Each number is 50 + 10 x the weight over the matrix's rms, rounded and kept within 0 to 99. Layers, rows and columns count from 0.

# down: layer 2 MLP down (transposed), 768x192, rms 0.0485, rows 459-494, columns 0-95
# up: layer 2 MLP up, 768x192, rms 0.202, rows 460-495, columns 0-95
down459:56 37 54 49 53 50 49 56 54 48 46 56 36 37 68 28 61 63 50 40 48 38 26 57 56 64 52 50 46 63 65 34 55 62 58 50 48 54 34 49 53 45 62 73 43 50 62 53 35 34 48 35 73 48 63 23 35 62 52 42 33 48 49 31 43 59 38 47 38 53 40 44 59 67 30 51 47 60 62 46 53 48 32 50 43 27 34 57 57 54 34 46 57 52 48 50
up460:52 46 60 50 52 40 57 53 31 49 40 31 46 53 59 46 54 50 44 52 53 58 29 54 31 51 52 49 45 44 53 43 55 48 61 34 59 40 41 52 58 49 43 39 48 50 42 46 65 52 63 49 52 34 48 45 39 67 37 49 20 41 45 63 58 46 37 54 46 39 56 55 47 50 60 43 34 53 53 50 52 43 43 59 48 34 55 54 49 42 47 90 45 40 48 72
down460:54 59 51 49 45 44 61 55 52 42 51 48 50 55 43 43 40 58 37 61 57 68 34 51 46 52 66 44 46 48 60 50 57 45 52 24 47 60 37 62 68 52 41 46 42 61 55 52 59 69 56 49 48 38 47 36 58 39 49 46 24 33 44 60 44 45 53 59 57 37 61 48 51 48 57 38 42 54 59 41 59 38 61 51 62 54 57 54 51 47 63 77 37 50 67 54
up461:61 64 45 49 45 43 40 50 47 47 50 41 55 54 62 67 49 53 53 55 60 53 57 45 56 49 44 49 38 61 51 49 65 61 60 57 55 61 52 46 64 65 56 48 48 68 40 33 46 62 50 68 48 63 59 50 48 45 36 32 50 49 57 31 55 45 35 39 53 55 47 49 42 51 41 39 50 66 41 54 62 54 60 27 50 56 52 54 47 35 46 54 49 61 48 27
down461:58 56 44 57 56 55 50 48 60 54 51 42 48 47 64 68 34 50 41 45 53 55 55 55 44 49 53 37 53 57 46 47 63 49 63 55 59 59 53 44 67 53 49 54 50 53 42 38 60 45 41 42 44 56 60 52 48 54 46 44 47 55 63 20 57 35 52 48 70 50 44 44 43 38 33 35 58 80 47 55 58 42 65 42 42 42 45 39 44 43 52 54 46 68 56 36
up462:48 54 41 56 41 55 72 62 56 64 48 55 41 46 45 42 47 36 58 51 60 48 53 44 67 47 52 41 47 38 35 40 44 50 49 44 46 62 45 73 42 43 53 68 46 58 49 55 58 43 36 60 57 59 60 55 52 67 46 45 45 49 62 55 45 48 40 46 51 55 46 62 61 33 34 39 43 57 46 42 55 46 42 54 66 45 46 54 34 57 67 47 53 49 59 61
down462:42 51 63 55 47 51 44 37 60 58 40 58 51 65 37 57 48 41 40 62 52 31 56 35 56 64 61 56 44 50 47 55 50 46 45 53 45 52 38 49 35 56 35 41 37 44 55 51 59 37 59 48 58 40 45 57 48 60 37 59 50 37 48 54 52 48 58 46 42 58 35 44 53 49 54 51 60 48 51 46 42 41 37 48 58 52 62 47 51 47 33 50 51 42 60 30
up463:48 55 52 54 46 56 52 55 56 40 55 52 42 41 63 52 40 74 56 38 51 42 60 38 44 65 56 59 58 49 47 58 38 43 62 38 52 62 41 46 60 55 55 33 45 47 44 46 51 51 41 35 47 54 60 50 51 55 57 60 52 53 41 53 61 44 56 67 49 53 54 57 47 50 46 57 34 64 55 43 54 57 40 49 54 44 44 50 56 47 46 57 41 50 35 51
down463:33 47 67 65 36 57 54 61 52 49 55 50 41 28 52 42 42 72 68 34 59 39 58 44 44 50 64 53 51 44 49 54 50 40 52 56 51 55 39 33 55 79 47 38 51 49 39 43 40 56 37 34 50 50 41 62 49 37 61 54 48 59 53 48 61 63 68 78 48 43 49 57 55 44 47 57 42 43 64 46 43 63 44 50 51 43 48 60 61 45 29 62 43 57 48 53
up464:37 48 42 45 51 40 35 55 43 44 40 47 50 29 69 45 40 51 49 42 53 48 39 38 38 55 44 53 37 32 70 42 38 60 60 52 36 80 56 40 45 57 38 61 32 56 53 45 42 36 44 46 60 59 57 69 45 71 52 56 45 54 56 32 52 41 41 60 40 31 28 57 50 55 45 49 49 60 38 30 44 47 38 54 42 41 52 46 55 46 34 42 65 68 69 47
down464:34 57 35 52 56 44 45 56 41 56 55 41 50 40 62 46 35 57 31 32 50 53 55 49 41 64 45 48 57 45 72 57 49 74 60 41 44 64 54 58 46 57 30 57 48 66 47 55 32 42 51 55 62 58 43 61 48 53 50 49 52 61 68 32 53 42 41 61 27 39 42 62 45 63 50 49 50 58 42 46 41 46 62 65 36 49 58 59 60 40 49 39 61 59 48 29
up465:46 64 63 39 50 70 39 64 46 46 43 53 86 53 47 60 52 55 46 37 60 44 48 62 31 48 35 57 48 45 60 54 35 31 36 41 38 48 51 24 54 65 30 53 37 61 56 75 60 50 39 42 44 38 48 53 52 49 48 34 55 52 49 51 68 51 42 60 54 75 19 42 60 51 56 41 47 54 62 57 51 47 42 49 43 38 51 58 56 53 69 49 37 60 58 55
down465:43 59 45 36 53 74 31 75 44 48 36 40 67 58 40 36 47 55 53 49 42 42 38 45 45 45 46 64 53 33 54 61 46 37 52 55 36 51 41 24 57 56 21 64 34 59 58 70 60 68 47 42 57 49 47 49 35 63 61 41 54 53 55 36 64 75 49 41 61 67 26 56 54 48 56 59 39 56 60 61 51 40 54 48 36 50 44 56 42 50 65 36 41 55 46 57
up466:52 37 49 50 52 40 42 45 47 59 56 29 53 50 63 49 47 51 43 36 58 38 53 43 53 42 40 57 68 53 49 40 48 55 48 59 48 36 70 35 49 42 44 57 60 51 47 41 47 46 46 49 44 49 65 60 53 59 57 54 60 74 58 41 56 54 48 43 46 51 55 37 51 58 41 55 68 51 58 35 56 58 47 35 46 59 61 58 59 56 48 55 45 52 47 52
down466:37 33 36 46 64 52 24 58 60 54 53 37 52 32 63 47 41 39 46 40 54 33 51 51 56 46 41 59 40 49 29 50 52 58 23 50 54 53 59 59 60 30 41 36 44 55 40 44 51 39 52 43 53 32 56 48 56 50 55 46 51 61 57 35 55 36 52 41 43 43 67 49 35 57 56 39 59 42 53 41 47 50 67 58 47 58 54 58 68 50 55 57 47 48 63 49
up467:42 53 65 55 57 46 52 49 53 49 43 48 50 56 53 49 35 54 58 67 45 35 39 70 40 34 68 51 51 43 40 60 49 50 52 39 66 48 61 41 51 57 41 61 52 51 48 45 50 48 64 38 50 62 37 53 54 56 57 33 36 47 41 43 39 63 30 50 61 51 41 48 41 45 57 55 39 48 32 39 26 39 41 65 67 32 44 48 53 51 65 52 59 64 46 50
down467:31 57 50 53 41 51 38 38 52 42 64 41 42 51 37 42 42 31 51 49 50 48 53 44 28 40 59 51 57 42 56 43 73 62 56 39 65 47 49 59 58 47 46 49 34 59 61 50 44 50 40 53 43 66 47 54 74 49 49 35 37 52 57 48 33 48 61 47 61 40 63 41 38 58 47 54 48 55 41 59 34 37 36 39 55 40 35 41 50 53 51 63 68 48 58 31
up468:58 46 54 51 38 46 63 53 58 48 41 55 60 44 30 34 44 56 55 47 62 41 52 45 29 49 42 58 61 75 37 61 43 49 61 27 69 48 60 53 58 46 54 42 39 36 40 43 67 60 58 54 67 57 48 65 48 46 54 70 45 41 47 54 51 64 40 45 43 54 31 47 42 44 49 48 34 71 59 52 51 36 53 69 31 49 45 50 47 69 50 37 38 43 36 60
down468:55 40 66 48 36 49 52 65 69 49 53 49 58 35 35 47 40 51 62 49 49 62 60 44 39 44 39 63 50 58 32 71 51 59 46 53 49 46 65 50 59 52 42 57 53 39 69 36 66 57 43 49 66 61 56 44 53 41 53 51 51 43 49 50 48 53 34 49 33 32 43 57 44 50 53 48 42 53 61 59 61 49 66 58 28 55 30 51 35 72 39 46 49 42 49 58
up469:53 72 62 57 53 56 41 56 50 53 36 60 55 47 67 58 43 54 23 34 65 34 58 51 46 53 43 58 48 63 68 49 46 58 51 46 47 58 51 74 56 41 64 56 49 51 42 51 38 56 36 37 38 55 61 48 50 56 61 50 57 62 52 40 35 51 26 68 39 43 37 41 57 34 49 47 39 47 56 46 62 58 39 65 61 67 30 46 42 29 60 52 55 57 50 52
down469:77 53 51 56 61 37 31 49 36 55 40 42 57 56 65 50 45 51 59 53 63 43 44 45 60 47 57 56 58 50 58 37 76 51 53 46 33 47 60 59 55 50 47 57 46 52 59 54 44 68 55 46 35 60 71 40 39 62 42 49 48 59 48 35 41 40 33 74 46 50 51 52 58 37 58 57 71 55 46 35 59 52 28 59 54 52 55 60 47 42 72 57 56 77 50 50
up470:52 53 45 53 50 64 52 32 55 65 45 66 66 61 38 43 47 46 65 51 46 29 29 42 54 57 47 50 60 47 45 53 42 64 52 39 43 59 40 45 53 47 51 71 56 64 36 44 33 52 61 54 41 51 48 40 43 34 55 44 44 40 53 59 52 46 54 47 44 36 63 54 58 50 43 52 46 45 57 53 38 55 57 60 60 44 57 55 51 34 57 47 45 52 52 66
down470:53 50 39 50 51 40 55 42 55 64 41 61 68 68 44 56 70 61 67 52 28 49 26 59 56 39 54 47 42 45 39 48 46 49 47 41 33 43 35 47 52 52 50 48 63 56 59 60 33 58 42 30 52 54 35 42 53 50 47 60 20 50 38 55 51 37 44 50 62 52 58 67 57 55 34 50 60 44 52 27 62 62 53 50 62 47 65 48 39 48 48 53 50 33 56 56
up471:46 47 48 45 57 46 53 43 46 50 39 45 63 37 40 66 46 66 49 59 54 46 55 69 52 31 47 46 54 64 64 54 52 50 65 48 64 30 42 39 33 44 53 51 48 61 41 43 48 57 54 52 36 59 66 45 53 59 60 52 51 37 59 63 63 55 36 25 32 70 45 42 66 55 48 42 51 34 42 55 45 50 31 43 58 33 60 47 51 47 56 49 36 46 51 46
down471:43 52 55 65 61 51 54 56 58 50 57 42 59 50 43 51 52 63 58 54 59 33 48 49 62 53 49 47 48 46 43 56 47 50 47 54 34 35 57 36 52 61 56 46 45 49 70 43 57 56 56 60 53 38 64 50 58 50 46 61 39 50 46 77 49 52 46 19 41 70 47 56 61 40 51 37 57 37 47 54 49 56 43 61 56 26 62 45 47 67 56 48 39 50 67 34
up472:65 66 56 59 56 38 61 54 54 46 59 50 61 45 30 59 67 79 47 70 56 54 64 38 66 56 51 45 53 35 61 41 36 44 68 38 29 42 59 61 68 52 57 56 69 25 58 67 58 39 52 53 60 53 41 37 23 32 63 55 44 38 58 36 44 46 64 42 53 44 54 40 38 48 44 43 61 47 40 47 45 56 55 56 75 49 53 44 43 68 53 65 64 64 28 48
down472:72 48 63 45 39 53 54 44 41 37 52 44 33 43 55 64 58 39 37 53 69 44 70 68 50 53 51 53 59 39 58 52 46 65 60 46 48 62 55 52 48 33 45 31 42 53 56 46 57 56 47 46 53 50 40 64 64 29 45 55 42 32 51 49 56 31 53 48 39 63 69 35 49 52 36 54 69 32 45 43 73 31 38 35 57 52 36 42 42 60 51 73 59 73 41 43
up473:56 46 26 59 43 36 69 48 62 43 68 40 41 42 61 38 34 61 50 58 25 42 58 32 55 42 63 43 54 44 46 43 50 36 81 52 40 63 41 44 55 49 55 64 36 45 44 44 51 50 47 53 50 57 62 51 61 63 60 51 45 48 52 62 40 53 50 37 55 46 58 56 55 39 57 53 49 41 64 69 47 59 47 43 50 56 47 48 37 55 48 48 43 41 30 53
down473:40 59 57 60 49 53 39 48 56 45 67 39 36 61 53 40 38 60 58 43 45 52 60 58 45 59 57 57 43 46 45 42 68 49 52 54 48 78 45 51 45 47 33 60 37 39 41 39 51 65 61 46 59 50 42 61 52 41 46 41 25 41 38 35 45 56 62 40 64 66 39 59 57 27 53 46 73 34 38 55 39 48 63 38 44 66 29 48 37 74 37 57 55 19 17 57
up474:28 50 49 48 54 47 67 48 42 57 47 42 53 41 54 41 45 58 58 40 43 31 60 43 53 37 58 54 64 37 58 33 46 52 59 44 46 33 43 37 53 53 35 56 55 63 56 62 66 54 61 48 65 39 53 54 67 55 61 44 65 56 56 67 54 40 70 42 67 54 39 58 30 51 66 54 51 52 48 42 45 35 45 43 58 74 45 48 54 58 45 64 56 55 34 51
down474:50 49 37 51 51 47 50 48 55 57 70 54 57 30 45 47 46 43 72 52 37 46 59 44 54 36 70 31 62 51 24 44 60 60 59 43 65 53 48 46 45 48 55 47 60 62 57 55 61 47 50 51 66 59 56 72 51 50 59 54 57 51 67 44 53 64 47 49 40 51 14 68 52 45 74 29 72 67 51 48 56 55 47 64 42 45 39 60 36 35 43 44 54 53 49 44
up475:52 66 57 39 50 61 49 38 47 52 57 64 43 62 63 51 41 42 48 36 53 40 53 47 67 51 44 54 49 45 49 40 32 64 48 40 30 44 71 50 30 51 46 43 35 37 46 50 54 51 83 42 48 68 73 40 40 49 37 58 55 57 68 50 46 53 53 41 53 44 44 47 63 47 38 38 43 41 65 23 46 47 49 45 30 62 50 51 57 43 50 39 48 61 65 52
down475:48 69 69 45 44 59 46 42 52 51 53 44 45 66 54 43 48 36 46 48 56 55 36 61 60 55 53 53 43 45 68 47 36 60 49 61 47 63 62 58 32 47 56 43 40 38 43 56 37 41 59 54 41 67 55 25 40 43 49 59 38 54 68 43 41 34 52 42 50 50 41 60 61 37 38 50 45 44 64 19 48 52 41 58 34 50 50 68 72 48 50 48 52 61 56 37
up476:54 46 27 56 22 67 40 58 55 49 41 52 55 51 44 60 60 64 36 51 65 50 60 60 42 46 51 67 43 53 39 51 35 49 76 54 28 37 63 57 44 44 50 35 67 36 68 43 54 44 61 72 59 51 46 44 36 44 71 60 54 47 50 64 37 57 51 45 46 50 57 43 71 38 69 53 55 31 52 55 44 60 52 44 54 34 52 21 46 41 63 54 58 46 29 64
down476:53 72 36 55 45 52 45 53 46 44 45 56 55 55 58 46 62 72 44 69 49 36 71 66 42 55 53 58 46 59 66 45 53 46 62 54 57 54 62 54 32 44 57 51 55 63 46 47 47 53 70 53 40 33 24 47 49 58 50 49 55 44 41 52 58 31 24 45 46 61 47 45 65 44 45 25 75 67 77 52 35 62 37 53 49 49 53 28 39 43 50 49 69 34 28 42
up477:43 41 45 45 50 45 59 50 51 42 42 39 38 50 57 56 47 70 57 49 55 55 57 48 44 55 38 53 47 58 61 61 57 41 42 49 49 47 50 45 53 50 41 39 47 58 45 54 48 42 58 49 62 47 57 51 59 67 53 23 52 82 49 57 35 56 39 55 51 49 54 43 75 55 53 36 58 48 55 65 46 63 44 49 47 66 50 55 54 48 47 42 40 41 39 36
down477:46 59 39 37 50 55 54 48 37 52 35 39 35 50 53 52 65 58 55 64 44 64 54 56 49 48 38 51 39 56 57 49 58 38 25 37 41 55 53 67 46 42 51 34 36 69 34 70 44 53 49 47 63 60 55 45 40 56 54 37 54 60 40 56 39 51 47 50 50 53 48 58 58 43 48 45 57 49 46 62 46 62 55 51 35 68 52 39 56 43 61 54 41 57 34 45
up478:50 51 32 54 46 46 48 51 43 60 43 53 54 40 75 55 50 52 23 26 38 52 53 57 46 57 71 47 57 53 34 47 20 49 43 59 60 49 55 55 69 39 54 66 60 37 45 46 48 55 23 76 60 53 47 52 61 46 58 41 46 41 65 53 54 61 40 41 42 44 59 45 68 62 54 57 42 56 39 51 66 56 66 55 50 45 35 52 44 54 53 62 45 41 47 48
down478:39 50 41 47 48 46 60 38 45 49 72 56 52 34 47 31 54 64 34 49 50 59 52 54 49 48 41 43 52 40 34 37 41 56 53 37 60 38 47 47 59 52 75 57 46 52 62 53 52 70 48 58 64 53 68 43 63 56 43 60 50 42 56 49 46 49 69 35 55 45 57 65 78 61 44 50 33 58 55 40 73 40 64 53 63 54 54 57 52 60 52 48 38 47 43 39
up479:47 39 50 46 35 59 44 60 76 54 53 72 61 36 30 45 46 41 52 73 59 21 59 38 40 43 47 57 47 58 56 56 58 48 60 52 41 32 57 51 49 35 51 32 43 50 45 52 38 46 55 51 52 45 62 49 35 41 34 49 51 50 55 39 33 48 56 44 43 68 53 53 61 40 49 57 39 54 47 48 48 54 60 57 51 57 66 39 51 44 41 54 43 49 51 37
down479:43 38 55 51 41 56 42 49 69 44 48 60 62 39 57 66 57 51 59 71 65 37 57 49 38 31 53 48 56 49 40 47 72 53 32 62 62 58 54 51 45 32 47 54 51 53 48 48 56 48 48 49 57 61 49 47 43 45 34 53 37 46 51 49 32 34 38 34 52 76 45 59 57 50 28 60 53 51 53 38 37 50 45 57 40 45 60 36 47 31 55 49 53 41 40 34
up480:44 54 39 61 48 57 43 59 63 49 51 56 51 42 51 42 55 35 44 54 62 43 50 45 33 65 52 45 65 44 44 41 44 45 57 45 50 62 38 44 58 59 35 49 55 47 50 60 65 56 56 37 45 66 59 57 38 75 43 54 53 45 51 47 47 51 33 55 34 35 48 40 60 43 30 55 54 40 46 46 48 47 41 33 55 51 45 38 43 36 40 48 48 50 54 44
down480:39 51 50 63 49 59 69 68 67 67 58 63 62 54 45 38 50 43 37 35 44 40 47 56 32 55 59 43 65 70 59 48 55 45 39 43 46 55 39 55 45 74 25 36 53 53 52 63 43 43 42 37 41 58 61 56 45 61 46 65 63 42 44 49 60 49 58 43 35 55 48 26 60 45 24 55 57 53 56 56 49 59 40 26 56 55 41 42 41 37 56 51 54 48 51 44
up481:52 44 61 47 61 37 39 43 42 31 58 46 58 42 61 51 36 35 41 61 55 51 39 49 44 64 25 58 61 63 52 68 43 40 42 51 54 54 71 53 39 47 66 60 40 52 43 59 46 46 51 54 46 46 64 51 40 43 56 43 57 30 58 54 48 46 42 54 45 58 29 45 61 35 52 46 52 68 65 56 46 53 50 41 38 56 58 62 52 43 56 64 47 25 54 57
down481:55 39 52 35 61 45 45 41 47 49 50 46 56 47 42 48 34 57 26 65 61 55 49 44 48 56 41 52 57 49 40 63 41 33 40 41 53 52 59 58 43 56 53 57 54 52 43 41 54 48 48 54 46 50 52 41 39 38 56 47 47 62 56 44 49 54 36 40 43 60 43 55 33 42 39 51 45 62 54 56 66 42 43 59 42 55 64 53 41 38 44 50 60 47 50 60
up482:41 50 54 47 42 66 58 48 46 43 37 52 35 57 45 55 53 66 55 31 64 62 59 50 52 49 57 53 54 53 51 49 38 58 44 51 43 61 72 50 38 41 54 66 61 59 44 40 52 34 56 56 36 49 43 63 58 63 60 39 53 52 50 42 37 53 45 33 46 39 55 52 47 56 53 53 49 68 50 36 44 41 61 41 55 63 54 52 41 50 41 53 43 33 45 65
down482:30 53 52 39 42 63 47 43 27 43 36 48 54 50 53 51 40 55 37 56 54 56 55 59 57 46 50 46 33 62 41 51 49 42 48 42 38 56 64 54 45 47 47 60 23 60 58 40 57 52 43 56 48 47 56 60 61 50 64 48 58 61 37 49 32 57 36 39 42 42 46 60 50 48 63 52 51 73 52 58 52 30 44 57 46 51 58 45 53 65 41 40 67 45 51 56
up483:45 42 32 59 57 59 51 42 52 45 59 31 41 34 43 44 51 55 38 42 47 50 44 46 46 58 46 51 51 67 49 70 48 60 62 49 56 60 56 51 49 47 55 50 62 57 49 51 51 62 50 64 53 54 53 53 52 25 61 34 46 45 55 41 49 56 34 47 42 42 46 41 56 42 37 56 45 31 59 52 44 65 42 32 55 58 58 60 44 46 50 39 46 50 56 48
down483:51 45 58 60 61 49 60 40 45 51 49 50 39 46 54 55 54 50 40 32 59 60 42 59 50 42 66 55 51 49 41 79 54 74 58 64 72 55 47 35 62 42 57 44 47 43 51 48 47 81 59 49 71 51 55 68 55 56 34 60 54 55 48 47 63 48 54 56 58 44 46 46 42 45 55 59 39 52 59 41 32 52 63 56 68 58 53 50 42 55 63 43 58 45 56 60
up484:49 43 54 51 37 74 64 44 42 29 30 59 48 32 79 54 42 43 42 36 45 52 46 54 37 53 46 46 54 65 50 52 29 47 58 47 54 53 66 48 63 52 46 62 52 57 57 56 53 65 58 33 59 45 53 61 58 65 45 51 45 44 67 60 46 68 44 65 64 38 28 54 47 41 56 59 40 70 53 44 54 43 61 39 45 55 70 52 58 54 66 53 44 68 39 44
down484:61 68 49 54 69 59 48 33 50 44 69 52 54 46 62 41 39 33 75 72 38 62 52 56 45 58 37 50 56 57 47 60 37 59 47 59 78 62 67 42 41 58 68 71 45 57 49 37 31 34 48 51 38 69 49 49 38 58 34 47 53 25 70 56 46 58 49 29 48 58 51 39 50 55 53 50 64 60 55 32 46 21 67 60 29 66 54 37 63 56 59 45 51 60 53 54
up485:53 45 40 59 54 38 50 39 48 51 50 48 46 53 56 52 58 45 44 33 60 48 52 40 39 45 50 59 53 60 55 39 46 64 59 45 63 41 48 55 43 60 55 64 75 49 49 59 58 31 30 40 28 49 46 43 56 53 46 62 41 54 45 28 41 42 59 47 54 45 50 61 30 50 46 51 38 47 46 50 41 56 53 48 68 62 38 48 51 49 33 51 34 55 57 63
down485:52 43 43 64 39 38 58 34 33 34 47 53 55 52 54 49 50 53 39 58 45 43 53 34 52 64 47 63 40 63 56 58 49 54 42 45 59 47 46 43 49 65 57 67 61 48 56 65 49 49 51 42 59 47 41 32 50 45 29 50 50 42 50 30 61 47 48 57 59 54 41 45 42 41 50 38 57 42 59 55 36 57 47 48 59 56 43 50 38 36 40 54 32 53 52 41
up486:51 28 52 39 40 53 51 53 40 44 58 52 38 42 37 57 47 43 51 50 62 54 51 50 27 52 43 69 50 61 54 68 53 44 51 54 68 42 41 49 45 73 42 51 48 54 56 49 66 69 57 24 37 58 57 59 38 22 50 53 56 38 54 46 42 50 38 45 39 47 55 39 65 43 42 55 56 45 48 60 39 52 31 50 51 47 58 48 54 62 49 61 68 63 55 56
down486:38 32 49 35 33 67 47 42 39 50 51 71 46 52 37 69 41 24 52 59 63 39 63 41 23 61 57 59 43 48 63 68 57 51 54 47 55 39 40 42 49 74 42 54 48 47 56 50 58 54 60 23 33 65 62 65 58 32 40 63 51 45 57 46 62 43 28 40 47 50 59 43 56 43 34 51 50 54 58 42 32 46 51 44 66 54 53 51 58 68 53 49 63 56 53 39
up487:60 38 72 27 46 40 66 58 48 40 47 56 43 55 43 52 37 46 44 52 52 27 40 38 51 60 42 51 55 45 44 57 48 51 64 17 32 59 49 58 54 51 55 47 61 59 41 56 72 50 64 54 57 49 52 47 53 50 55 62 54 31 53 58 54 52 55 55 61 43 60 31 46 59 45 38 34 53 48 47 64 62 45 57 39 54 41 40 59 63 44 45 45 42 60 66
down487:48 49 55 54 48 34 58 53 39 47 43 49 38 48 56 44 37 55 55 62 41 34 46 37 47 52 34 49 53 35 54 58 67 54 51 42 38 40 52 62 59 44 64 56 62 66 47 73 50 55 47 54 62 46 39 56 51 52 41 47 42 28 30 55 61 60 47 57 59 37 60 47 51 51 51 44 49 50 44 51 70 59 57 55 40 61 47 50 49 54 49 45 55 29 71 55
up488:37 33 52 25 54 50 45 55 65 55 63 35 43 35 38 38 48 52 46 49 39 32 52 50 53 57 51 51 44 43 55 44 53 56 59 46 43 63 55 21 47 57 69 50 58 52 36 49 56 54 50 54 48 53 54 48 50 50 43 34 72 41 50 64 59 46 67 42 38 72 45 47 59 60 58 61 46 29 60 52 52 67 42 53 39 50 37 48 32 71 54 52 58 45 59 63
down488:44 49 64 26 54 67 52 50 53 63 62 33 63 43 56 36 40 47 35 52 49 45 57 60 55 67 58 56 36 35 40 56 55 51 44 38 57 73 61 28 42 52 69 56 46 49 34 43 46 54 34 65 35 55 44 50 55 49 50 41 58 33 48 58 47 45 64 39 40 60 45 47 45 51 45 62 57 54 60 46 58 47 58 44 49 62 40 66 45 69 67 43 51 44 68 65
up489:73 55 34 47 41 53 46 63 29 37 46 36 54 46 45 22 40 49 29 19 52 39 37 73 44 60 26 46 51 75 32 53 54 50 52 42 52 64 49 33 23 33 46 42 64 46 56 51 51 43 57 56 65 58 60 57 52 46 51 55 50 44 67 43 61 66 43 52 49 41 63 58 41 60 39 35 51 45 68 58 37 35 41 62 41 26 48 61 29 64 51 34 38 47 40 50
down489:61 64 52 41 57 55 46 54 52 54 57 43 56 33 32 50 55 55 45 46 62 45 51 58 55 51 41 58 49 49 46 67 75 40 45 53 58 53 57 50 29 42 46 66 67 40 40 48 33 64 54 48 56 42 68 55 38 45 57 59 60 53 52 38 49 73 46 60 39 43 61 62 40 56 47 52 54 60 72 67 30 39 39 66 57 39 42 54 54 63 54 61 57 54 47 47
up490:67 62 45 31 66 55 62 58 48 41 31 38 37 36 61 60 41 57 33 43 51 73 24 52 44 47 56 56 62 58 47 41 45 43 63 45 44 48 55 43 48 77 55 31 42 54 54 48 46 49 48 45 31 41 40 53 65 52 54 52 56 31 63 31 45 47 59 41 51 48 33 66 68 50 39 47 71 25 64 41 43 55 49 38 50 43 49 51 62 60 49 35 60 51 67 48
down490:53 60 57 51 59 74 40 52 33 49 45 54 61 54 45 49 47 40 39 43 51 60 47 65 56 38 44 56 44 59 47 41 41 49 57 40 47 51 69 49 47 73 54 48 36 54 47 35 44 54 54 51 39 61 44 56 53 58 58 58 51 51 80 43 41 49 60 47 52 58 27 62 55 53 54 43 63 42 58 40 39 50 40 59 54 35 49 35 53 55 51 37 70 60 65 41
up491:65 54 62 52 68 67 37 57 66 49 56 51 43 42 49 44 22 47 63 49 43 54 44 64 48 39 57 57 52 54 54 49 41 51 61 61 52 77 46 76 54 30 44 47 48 44 54 48 17 46 44 48 45 54 41 45 34 50 48 47 52 41 46 54 42 47 47 42 58 56 61 47 47 47 60 65 73 55 45 55 57 50 47 47 56 60 51 38 64 53 49 58 56 64 40 44
down491:53 30 66 50 46 66 47 48 61 38 37 58 43 43 57 52 37 49 65 46 37 40 66 43 50 59 28 54 61 71 49 54 47 39 64 45 59 50 49 79 56 56 30 44 35 50 37 64 52 42 53 59 59 60 54 47 58 51 54 56 61 57 46 53 51 40 50 52 42 65 49 50 39 68 47 84 67 39 54 55 55 40 52 51 42 70 63 47 40 66 44 44 49 54 61 48
up492:63 57 44 52 48 48 35 66 57 55 50 61 38 46 59 56 47 46 64 40 49 56 41 63 45 48 42 39 67 50 40 43 48 67 49 25 45 30 43 42 56 41 41 51 42 33 42 44 54 44 29 66 49 49 66 68 27 65 59 63 56 75 57 55 58 55 29 62 39 48 61 60 56 59 43 48 33 48 45 32 46 38 55 48 68 53 50 52 58 43 51 37 29 69 39 48
down492:51 25 45 51 62 51 38 72 57 57 32 54 36 58 39 58 61 58 55 57 36 48 36 51 41 61 58 49 43 64 38 40 37 57 33 69 49 36 52 51 48 34 57 38 51 43 44 36 57 56 58 63 48 44 57 64 35 62 71 41 55 46 72 48 61 75 19 67 38 37 42 64 34 69 29 46 33 48 54 28 53 40 61 52 53 53 54 35 58 45 57 54 30 41 49 50
up493:54 44 63 52 50 31 65 52 52 50 80 47 49 42 38 68 47 60 66 57 56 51 58 45 43 57 58 53 66 44 62 59 41 47 49 45 51 42 44 56 43 47 53 52 44 34 29 64 54 41 68 68 68 62 32 51 46 53 53 36 61 34 55 62 39 58 39 51 44 44 44 54 42 38 65 55 48 35 52 46 46 48 61 45 52 59 45 59 56 52 63 54 66 42 52 48
down493:61 56 67 49 41 51 34 38 64 38 72 50 52 50 50 40 56 44 65 66 52 44 60 53 25 64 43 46 42 50 70 54 49 48 51 50 51 57 38 49 53 56 46 53 36 58 45 60 41 29 61 52 56 57 39 44 44 73 49 56 58 39 58 56 52 51 39 59 51 39 48 45 54 63 59 60 41 53 50 62 55 42 45 54 55 58 47 56 55 70 44 49 70 45 50 34
up494:47 38 53 44 54 76 47 60 51 50 52 35 51 70 66 46 59 40 40 48 57 53 37 67 32 49 46 63 43 51 46 65 40 36 53 56 58 56 63 51 50 32 52 60 48 35 46 70 60 52 68 44 52 72 47 40 21 68 57 55 53 54 40 40 50 67 40 72 43 23 33 40 55 29 45 33 50 28 37 50 62 68 36 49 47 60 37 50 41 34 47 60 37 60 48 59
down494:51 38 40 38 54 68 47 68 47 47 36 44 45 71 57 54 65 53 47 51 41 54 50 70 44 46 43 59 45 48 46 64 57 57 58 57 43 54 47 36 59 59 57 54 44 54 42 83 49 61 58 62 31 46 36 48 44 80 46 42 42 51 34 36 46 55 27 69 41 37 48 44 49 50 35 44 57 37 41 53 73 54 47 59 47 53 31 45 61 45 47 53 45 58 51 57
up495:45 61 40 45 72 38 61 43 39 38 40 46 43 41 55 53 42 57 62 48 43 55 48 30 39 50 40 48 54 48 54 42 64 45 52 64 57 50 67 45 50 29 55 59 57 37 45 52 58 41 35 57 55 52 61 47 61 75 45 47 58 50 50 39 53 51 30 52 58 56 44 45 51 56 44 66 46 47 58 46 30 41 53 61 52 54 62 47 41 41 52 41 52 54 41 49